config.yaml
bias: "all"
optimizer: "adamw"
beta1: 0.9
Each number is 500 + 40 x the weight over the matrix's rms, rounded and kept within 0 to 999. Layers, rows and columns count from 0. Numbers have three digits each.

# down: layer 7 MLP down (transposed), 1024x256, rms 0.0384, rows 16-28, columns 0-255
# up: layer 7 MLP up, 1024x256, rms 0.0398, rows 17-28, columns 0-255
down16:401438479535446456460475478540452505483521467534488543500468495517440490483508509536522550519522480516546517501536524444552427486526462514544481498532441477526455495434380526485455475507559466542516503459481446538576459454549462513504543463441483584526502497440451531501488441556488518430495495459552436620460516413468425529444480484522537505507545484498446504570515481546525498548488484508541495451567545518461513534512539496520539451483465518476560529448601458519550466499537482422558553474476474478507466532483493491493494494525478495443458581512603502503502526529498510483529533488488470496584514585435416464540418543522524542523540516477505525522508509549466558533463464452477504610533473473453531507501571507521448466496541592470584475455452526524460486565530482
up17:480505507408477528506527443503458482440525541478446467436563541464513525548442523461463538540429538532549445532542449521463511451549454533528465491489491435508509507545533518502492442577455517503448540522441589487490527460491527504476552497577482554593580494506551516482515464547501445592497510440543523465437532505505512503421374496451612444473512459547462528534576438428469409499506559472461505518514524490449515522510530464515526506485514510471519521546465481531522466504466487443523488522516440484463566508563489504537581576572438474446506463545453499468498497497542492545525523476558584500456489499504559525464517498521498518432524573477489512495491510430467517529547497515545467511455496471489512498459596429514477442466481501539533415541459487594463496486487424
down17:551487522592511507489490501521569468486539441472488509530483469517449424455500530399467588474568492523510486473454528535468429546492497464527480471565432501515463473438523487427509520479543477425537515608562539507542554500596521432526484518492483514414538523525505517431575524539487462520417552499527493540445598514442484571533601497480441503522581504476487586573569496527523467524526511490512460496577454509483464480506550501448460541479497545436560396449506517546487521606460530506482465491523457521457476452521553538453525478529523555462583451472540484450411510500475470476514515508517505420529521498498495580454452456516497424493483488472523539494568518481522489579507457461436504515443505495488489473506524508411436512498508569434490468486469524526597520444597573
up18:569513470491441536478446571515523579468543493526466523511451482423520462422415462458500538474420495471418529510510466455511540526475462548492491466470543451463480510428445481491532460456521460483491554466554468473517545485517496535511560565505499556552435550516500459474518508595500456532536489423491516524502544523529527413535518513471529540384533512475478498453515505481443499461482545462525463538494477552465473512543483478528596541456511495472461500469519486520442475556454447499534456452514507494576548458520554464570525500551585534468518542450534495540433556469464446526491553570535511489468532557415511486490433474500452427522482518474536505508466529531523554519550478529541492423446536494539498444498444511510466452477485543485466461465490491469421523602464428
down18:478494524525448535544468491530517421498521500496467604418481494496539512550581518473489548426587506537433541494491493457555505522477476535506505547546500552528526531521516534535489474440556570518485567495481513516521551472544535551569510480557400436501498553607479447462513503496534478506525468468551472460474569535523415545493533528538445520483464433452526451415487477531442462512463514446450520537485520513423453434477458541464527450492525620534510492524491511490558472511413470414497454590468475501530532447582512471459459491494412490442482418529490488529479496458523491506532545502514572554539532420525546518465512543523469541476477473499479497502529564487531583415534450495479521586534462526578548489554556432494494516528491438438554516471512482434547462495513505
up19:468478466532504497462540516503413545452587494470494518524501444467456477400492478448501579486505508466482440536518507497426444543532537476486546471506590542525530480483506496530498506461519494463502502456522526512509435529482555562493547502473465496480471493552544604478476461528527499485531480504522533534552463437505512454470562466495434540500529453546499545497506560491526491526572527481476493425508522469541516531503413505390505596480569536535448514517516490509473518564497543554466519503512491468524516485483526511491551461457514420493455545496529528468578484440493498496515459453500519509513487518524515443492488500512467412500539519452515492486456503501586462578536504513477478528516528481479470434487446530437449472535562457482537538577505517535557497533594468
down19:526463552503471489500464469479481474504433513495533441502539546498541568561446508485531489564495505519482459488536537554514462467440491511483474546474477488452460499467521481447553539533411529523428520509563499485389515554512556467492544483526495490545458513543531464493507451566471457562456510530542497494458479470480480501544450478515565459453485465503468512616513516458527511485456518534496464486486533535431443442519539399499553577560466492413500489520478486480549509524545487419561505488436504514480480464502452524550516534568537565526460526505530534495477519515466477482464522487429424480546490526466495484472592444488496502512509470510539569463554498405526550493523489545464470460480511494473480553499458482591516510503463469546481415528500482546446500529509567
up20:456528488513390486487558478511479568463500562461499474528468526453464505505485478507523491562599471517494376423474480528475428505500437538532471466470556443470553534440550508496501540488511518428488444480460449503544431496545557485494458491514522507504501549528517506481506517500534434528485465450498514547479534504463449528495461504480518493464512479464497581509509476483428520463535456473538544486544492425543514458456534499436532606547585495500505550538559487639524501519562500496462534510461431539475540502495535532500594507534472439507594446486521490541484498472466488532489507495506490461525526423473514587512464454425576552442509462515486509470479521628456552544462467502540502496485503442545545490547470481510500515523549517502439431431527489568450536569533572
down20:510449455434475475520479484472466466511461464455500534533482534490456561547565530458490487462466594508611491460489567506460500470547521492443493517532579507556463537544531497513464486404494496525443533514576499554471522482536440477567512519520480517495583469578502533518528519546567512393453541524510499478490482502554476457500539488567462559555515542510575476452476556496509500489451541499544419450546436444525455501464509537547412544493549511535566487512506417570456473518480488420521563538485533391447501509445545473602580550498524512485461539486477500516522501479519505444479446511501492399526470485527502527471521489508471478565454462427532555503453473521535444522493487508515471499541498452502572466526482545464438529582449459480537451543479485502487445515506471
up21:530498531532451509486576503508493544493568504455500465452487462530500439500474489444441593564469436489485431434518486503526456456474449478506497433595501552463450473499476444450469520507486540496493517524493519520484482543524503484563547504503509504476521447521534490551517556427524437556532464468541515516486517461496431445531490567505494522445445460558545471497551570517421509534561468411519482540495473538537473480419574500504558525525512550482483547458559483517447526534472535531559426499463513572533496423549495444534502450468458481535501558510472463515526554465452444533503523543573503479484506471447502518545528466515401471543475448468483521503531458474527473514509465459500488479428474539525454568405455491534484442489516461588515471510484533497525483496512457
down21:453500447481586511450504517515528513464518448417534521532529529501430507514481459513495481536508493484491449465467448488523537500483509522526567512485499615508546510487496470477490485528524576550532501522494501443554498506491517492440492487520450544543500505511446493507482503479509545484493488542480488500490463470560497564492485503552460443549501527474509490476461490471571480509532522453525520481458540515475453493577476456510458550467462527451534521447439506498510451495471490466458530519405501458486494472494523551446503540550497407574558425531442478505437483490453527493451451475484492487614467487502546547488454500551573514504522513446479489509482530613443455483502522505473537524529470538555542488455512514443559519470476573413499499469548499478546521617470462
up22:471505460541476511510553548508420529473559485473534490503514491549485540528591574475481589519469461525492519476495485542470540594490498475445582530550545485469489471532495473462521507472486514477566542505516510468507445483525510466523559547512502508539520458513484485505512530493547425508510476418482481424445425510503512485484511492475511423437468581501499456489570490492478494540464586484554487485487456519444484484484514447464507525498485454512531482501514460495450510575472515447534429416468499484449547535481563471514518514492512472517511483458503507466516509502574454569512504496512518492524452553505489450491458503535448550446493487525522467574477441499523472467538478549494478555444505523537485431498491485453515457543560474519436524542528457522505511544508481
down22:538489489555478508491489501532501523523453543474478515546513424508528545467498497498507437455480496433555470512510521420542531451509494495505486482449500468498524466584465459546551499492493523523565540461558476460525467449429473462494484465468507510430557459559490531505479497478490553461517504524432518516529527510454499466477499500488413492474465525479472542479488495502471526503441490444510515491563521492487542583535530479524571465432518557510478553460452498542561478475537515572501596490478502547431506489534415533554530481476473466475489476517480480465593519537484535426510486536465474467524475533483512546467516516490522553544553489522506536521479504453454506534502533482483539486541486494460460587526449566487476497522512456491483462578470491536546522477506522
up23:496541519503481570546519475518543441481464563488511457511482519525450538514499517427466490557507522525510538461490497606466575479467462537519520563519583469506534469587514544489488539462466554569518472539537529508497455469474480467430461559447494490534477498429529475537512589537466476469534476509471606543417391468500582494455473485453488473521370544488441554504464438409501518477492526438455495452443488521489530487472422439402509469500494528449445421434503577550480483500508484462471491510524493465453536491529534483529535412506490458511535487528521503434518435511584519532514531500449565500461522555449575477532484486468498477494529443501412501594497442513578433566511429527496557530454477498465490511479457476505473445536561454504453496531542476587555557575499528
down23:453426489459432501535534485439450483576527491590471528519520470553387533502488586540573478564471480580511569590491550567593511439489516499501531512511507397447486531488440530556624483496482400527530438478468459480381501461467483421460490539482491537502424490472495465556553489539525511514455469524453525437476533491520452484456490495517509421560530513529461436531565577579557516511462535486520404456529472559517548554525484543502502456458536464476552447471524469440512535507517478561518489476543456503525509490502418557425573545501519485508503492503500626476519501501550544488476385449535454456423508539499470484504483387523450426500474598578512527446524445487431521564485473511607474504538431493492497468531498516497565465434496530439529498599535455556514530535465455
up24:537525494524446514493579487537484551459560468498508482579472555527507464458484457476520495540563464415529513531495506494436515519493510527572481506550426444504480497476538526506557443505500461519498470493526469525495488461522479498548519500566457545537489500502540523451486508543562494446428557452450489509480519463544516467510559513506548551455537441483489479487502498458484473541507509534521507460556499516501492510579498390505450495506504552551490467441566481607457455479465525487538483482389467507534515453531503425548514499545520512473556608538567474468534560479497580495548540489515490461479438492477467491486524479576448508475453497515491513507450489491510445469484450496535520453459435485465494534496473522524513432545491479479539516505435506464500473505532419
down24:508534471479476499566528501490509506500528538494501524462497483479447495458544512569487527525504506494542534448436458484540521561517541483533542518515537514485538526532453448492445531522515422434544469505515533555491465497518552500447478489480523476537516477491469515561440616473501488535506495457503397499528512512548482548506466465634500469533551458540465514537504502505494478485479530474486594516444510479424518496514516501506435496472434506464465489473527514470551509518473522510471466353477492486463495519537513527462543502471432459476486465462512462497498436534423525443552541498486442540496499543522504531501535483478467509503412576560537529478497464464550497441486494519466540548486489488513468484480477554537516434456500483534462494474571501502456508483463483
up25:572497535511427461456487555559463527549501458467514461526465522513482548468519564512491466570511444493540473475527487467496509454485518505531527523512528535523512520440526511550479530533439587567473511505530463553477452508450480462548524473599549520524457502458511480438560538517541505484489543534522500446541504376481511508494488490421452568548400498531484506478480509488429474489479467498520480455445508518446450479510475377513482504552473490516549559459508578588458527486509475504502520533478398532438523519531499474498482495472489471536451479570589484465515464499553476628527578490475459455524425480505570545481458372457527411498571480448466478532549550475500544484531543440526448472431492535542558457493499465518386523486527479543422454481451492411550497496461518
down25:488532457461530504587504488505455495395518450526571504474487480490547500486534529574462521508464494543507506448482408593473501503475460565528499431385555459515488504503563416585478452560475607547523546475527484414451523476467554540450517560491498542460458532492470503475500532549455486480522477564511521449536510490472498518469575532504537440515497458460501419399466460528576566577503505484497585530507472459499506414482460480409553505475482543544502532499413450506512437445511552530534510519496526510546494499489485550496475519458559522555539482441518477506579519462522415455426486500550479497517444557436476506552527534502548443481497474400508494474479479477493513448460481532478553509417529472546525468501480481491612495508526499511438479551542432541521451512530489
up26:446485525477468442486500473504530515426483527486541480476495524501531528481459455480409543506534435509607482456410450552448493482526515476509489461521536479481497443507492447492515551460395568482421485508464493488530477517490475508458489570582504561516416451489501464440486580534532507617463526511457527506488487472571525507510551477471600498514446507548396466463503447483462466501519509466530509405563468469477500543506471451535527514518488519550419462487456538577521459433522477526490495487547485499486527555509525573483508516462470459471506468519513529502393529495529509442484500577571552490497491514489460560505417449478567555500531568451464512458498530521441482520480523438563522533535497534499607506514487501495466477520484469490503510495448490506516542548449514
down26:495557436462506610491496487442514473512490541496586479465548553468577486512483453434499516545513517575476456463477536409533458514493544410489525464486446531492534465507538538524455508515520487556558497463549467513483544477554511453513447524479485454491532526505479530509474461435514548489581455555504515492522536435462520453505431527506516399464521493442520489466424429513551503494543475572533534550481540528517512537526471456507457439517455489487477486555496520466508529562466497472498471448466520499537480470474492449556546547577496443422503495526511445444491516395485531492501448511510505524512548494514467372549606508525522515547501542547494488444563544461477552509530514437436521486524488543524523524541550461537442550497444547559540496440358482465532549454501559
up27:514501507514425528536468476475480512438541506489502521467498501466411422488449480525536527534467508554509515553483485524500500514507516531590520509488542521498493484484476482476465494544509533491429446546550543480511468567508438503536492490477546516539478491469508569455481482556441467460463465469512520521492504525585500504540490572432486496452472494535433509531526475574425476481487550508511564499578502422426463507476487456540524523469595548522564509514492585506579498452451474432482504575496475434483516393482545471520566550471507439499491555508472504464477460502472434524533536518500538536480490530468508520370502462564526391553519591515545586478536531487478466506474438454530522522498518453527494527494505567519439490445517558489554557516488448488493482544454451
down27:465516558556565568512491490510587583495487486467450463497466505551482555478482547465474556501493494512472525430471539458512575427500590524442505555495440489539490456481505503454522472447434520538467419482490479515474494512482543493563441507508574531552544439455507475562507539497498531459489458470496557475482516519522543497438426553545530562541448541555566510552489496462505485459503469462487462540457443515500501526549477518508435500511481511460498534501428535484583530499498512619552434514427448504514526566475475480439498469495482429511561447456474592423572476515482471545478479519499571560496463564538559517528497495417462542482545466456489453530473501489535542485492501399452458502480542451520496537527482432571493512577432474555485524478572472543525498518473585
up28:497522572505472496474536464530517529512484431457474510632486531596509428520474518465483504489551467439457517469487504518466495477411475491521449488538532541494584502470561508536537503480497491488505542418496568513532413515509507538502503501503516542441494492508537534503476477490510477540572528473539533490522443493517450502504500501482467481532486457553443483527447494457459456539504546446471458492527532515479505499515487536458564525513508492527522446520463576531514512495508490477488455489520522549493547579507463476480494491493562431466495459498555447423539481503525578530467530567529544488478451450497567489478467516489561507487536494476508517449484458524538498525543483526477479492480454522468467436506517437544546556434514540467463468459398441489555468491534481
down28:491549461560476508529456517489542494456486511515460425542506494498482531514489485446459481498447537491526547596456504515527446420463512595475497490497529415507481438461500521448414490460564517504483519552493473553514494496541508539567528495533470463512508504464529490543467504479516523472495471445503563512518482493446500492457435459474435492544525533451559467566535517417454502465502534530559452524488486513445516460512519461512456537511502491497570528502538453456556485469517493493480529497516518503516471547528489487483473553473489518480474479419506544478520510522473554508466514516451518500418478511471464532510510473431552513524514438470510467496552472483462500471486485531458507521444534540464522510505565472541391490552516553580488466533486482492516525482512480